config.yaml
n_layer: 14
qk_norm: false
optimizer: "soap_variant"
lr_head: 0.0114
Each number is 128 + 24 x the weight over its row's rms, rounded and kept within 0 to 255. Layers, rows and columns count from 0. Numbers have three digits each. The size before them is the row's rms in percent of the matrix's.

# layer 9 MLP down, 64x256, rms 0.197, rows 51-63, columns 0-63
098:133118155089158126107144110172118137149148110165148105094137129141154099138127098165143094102188120136122158140125135131170115126150163134133134096124105137183137169110110149184128106164126128
102:149140118116152102136105136088114152114144129090104101086122086110130129122143131124115081115119178144161105131108148093120095136102108142118142117129154101132147168083136186128096147142096145
106:100136144087159091107139138150121147116133119148131085124117144129142132114092125112115100114142142134133197142105122100166181148183161107143114121130102132108104106123129113082158099111104148
109:132114132140104103146140113132095107134136147082132145097100089137133103102161139141132142137085123153096137119116153082107149129123139108073139094134131135165138177159119160145129116163134110
099:112136162126109101138129104095149116107142097095109116134112108113125133168096152130118125131131149109055154146125111125106187129109139116124135122172105117129124087099145116143084121134132136
106:173131150109128115098123154139097163120135116146134104124154130139130148108094072176084145089122076112085129103127117129136164145150115152132109132125115134125086137124131106104136132134129108
104:126127137145143118148159165105162140123133110143151132132137132135084155169133112116108161115127144101106094138136123166104108104138133113127162153134147215131136105109113119136156118142150141
087:118112119074152072112148121146124132185077112112117129148125112149109139094100117157071129111115118128142137077090128148144151134165133108124110128124113112130100193109124116121144144113137163
092:135117091174148179137132156119107154129139080136127118132123136152120095136161124139114118117111122147124128102114153145118155228128125165113162137138103171134145079129149161093114100143124121
097:197161161108119145093157154135091128139097129111139117103136131156114120127094138170137101118134110128138105116103139160124122168137137115111132109098109122159101110127135129173137071131086116
100:178141123089118136098138113135145133116115100164155110121131118140140138125101110150151152115109098124101151158103128148166130156145136134129105144112078129214114154149114122136127125135133101
092:164138090092139123129136095106089081157112096095079092132079103112121163120117135130145110133098128090137109109141131143128128178116130103146136113124141134120137121132150076142107203138143133
084:146164113115135133151104132152147116128101148110148163111135144127155156124144129154135180200132105105119143149148116146110086134138147117138158118065079134123143069129144137116120135154174116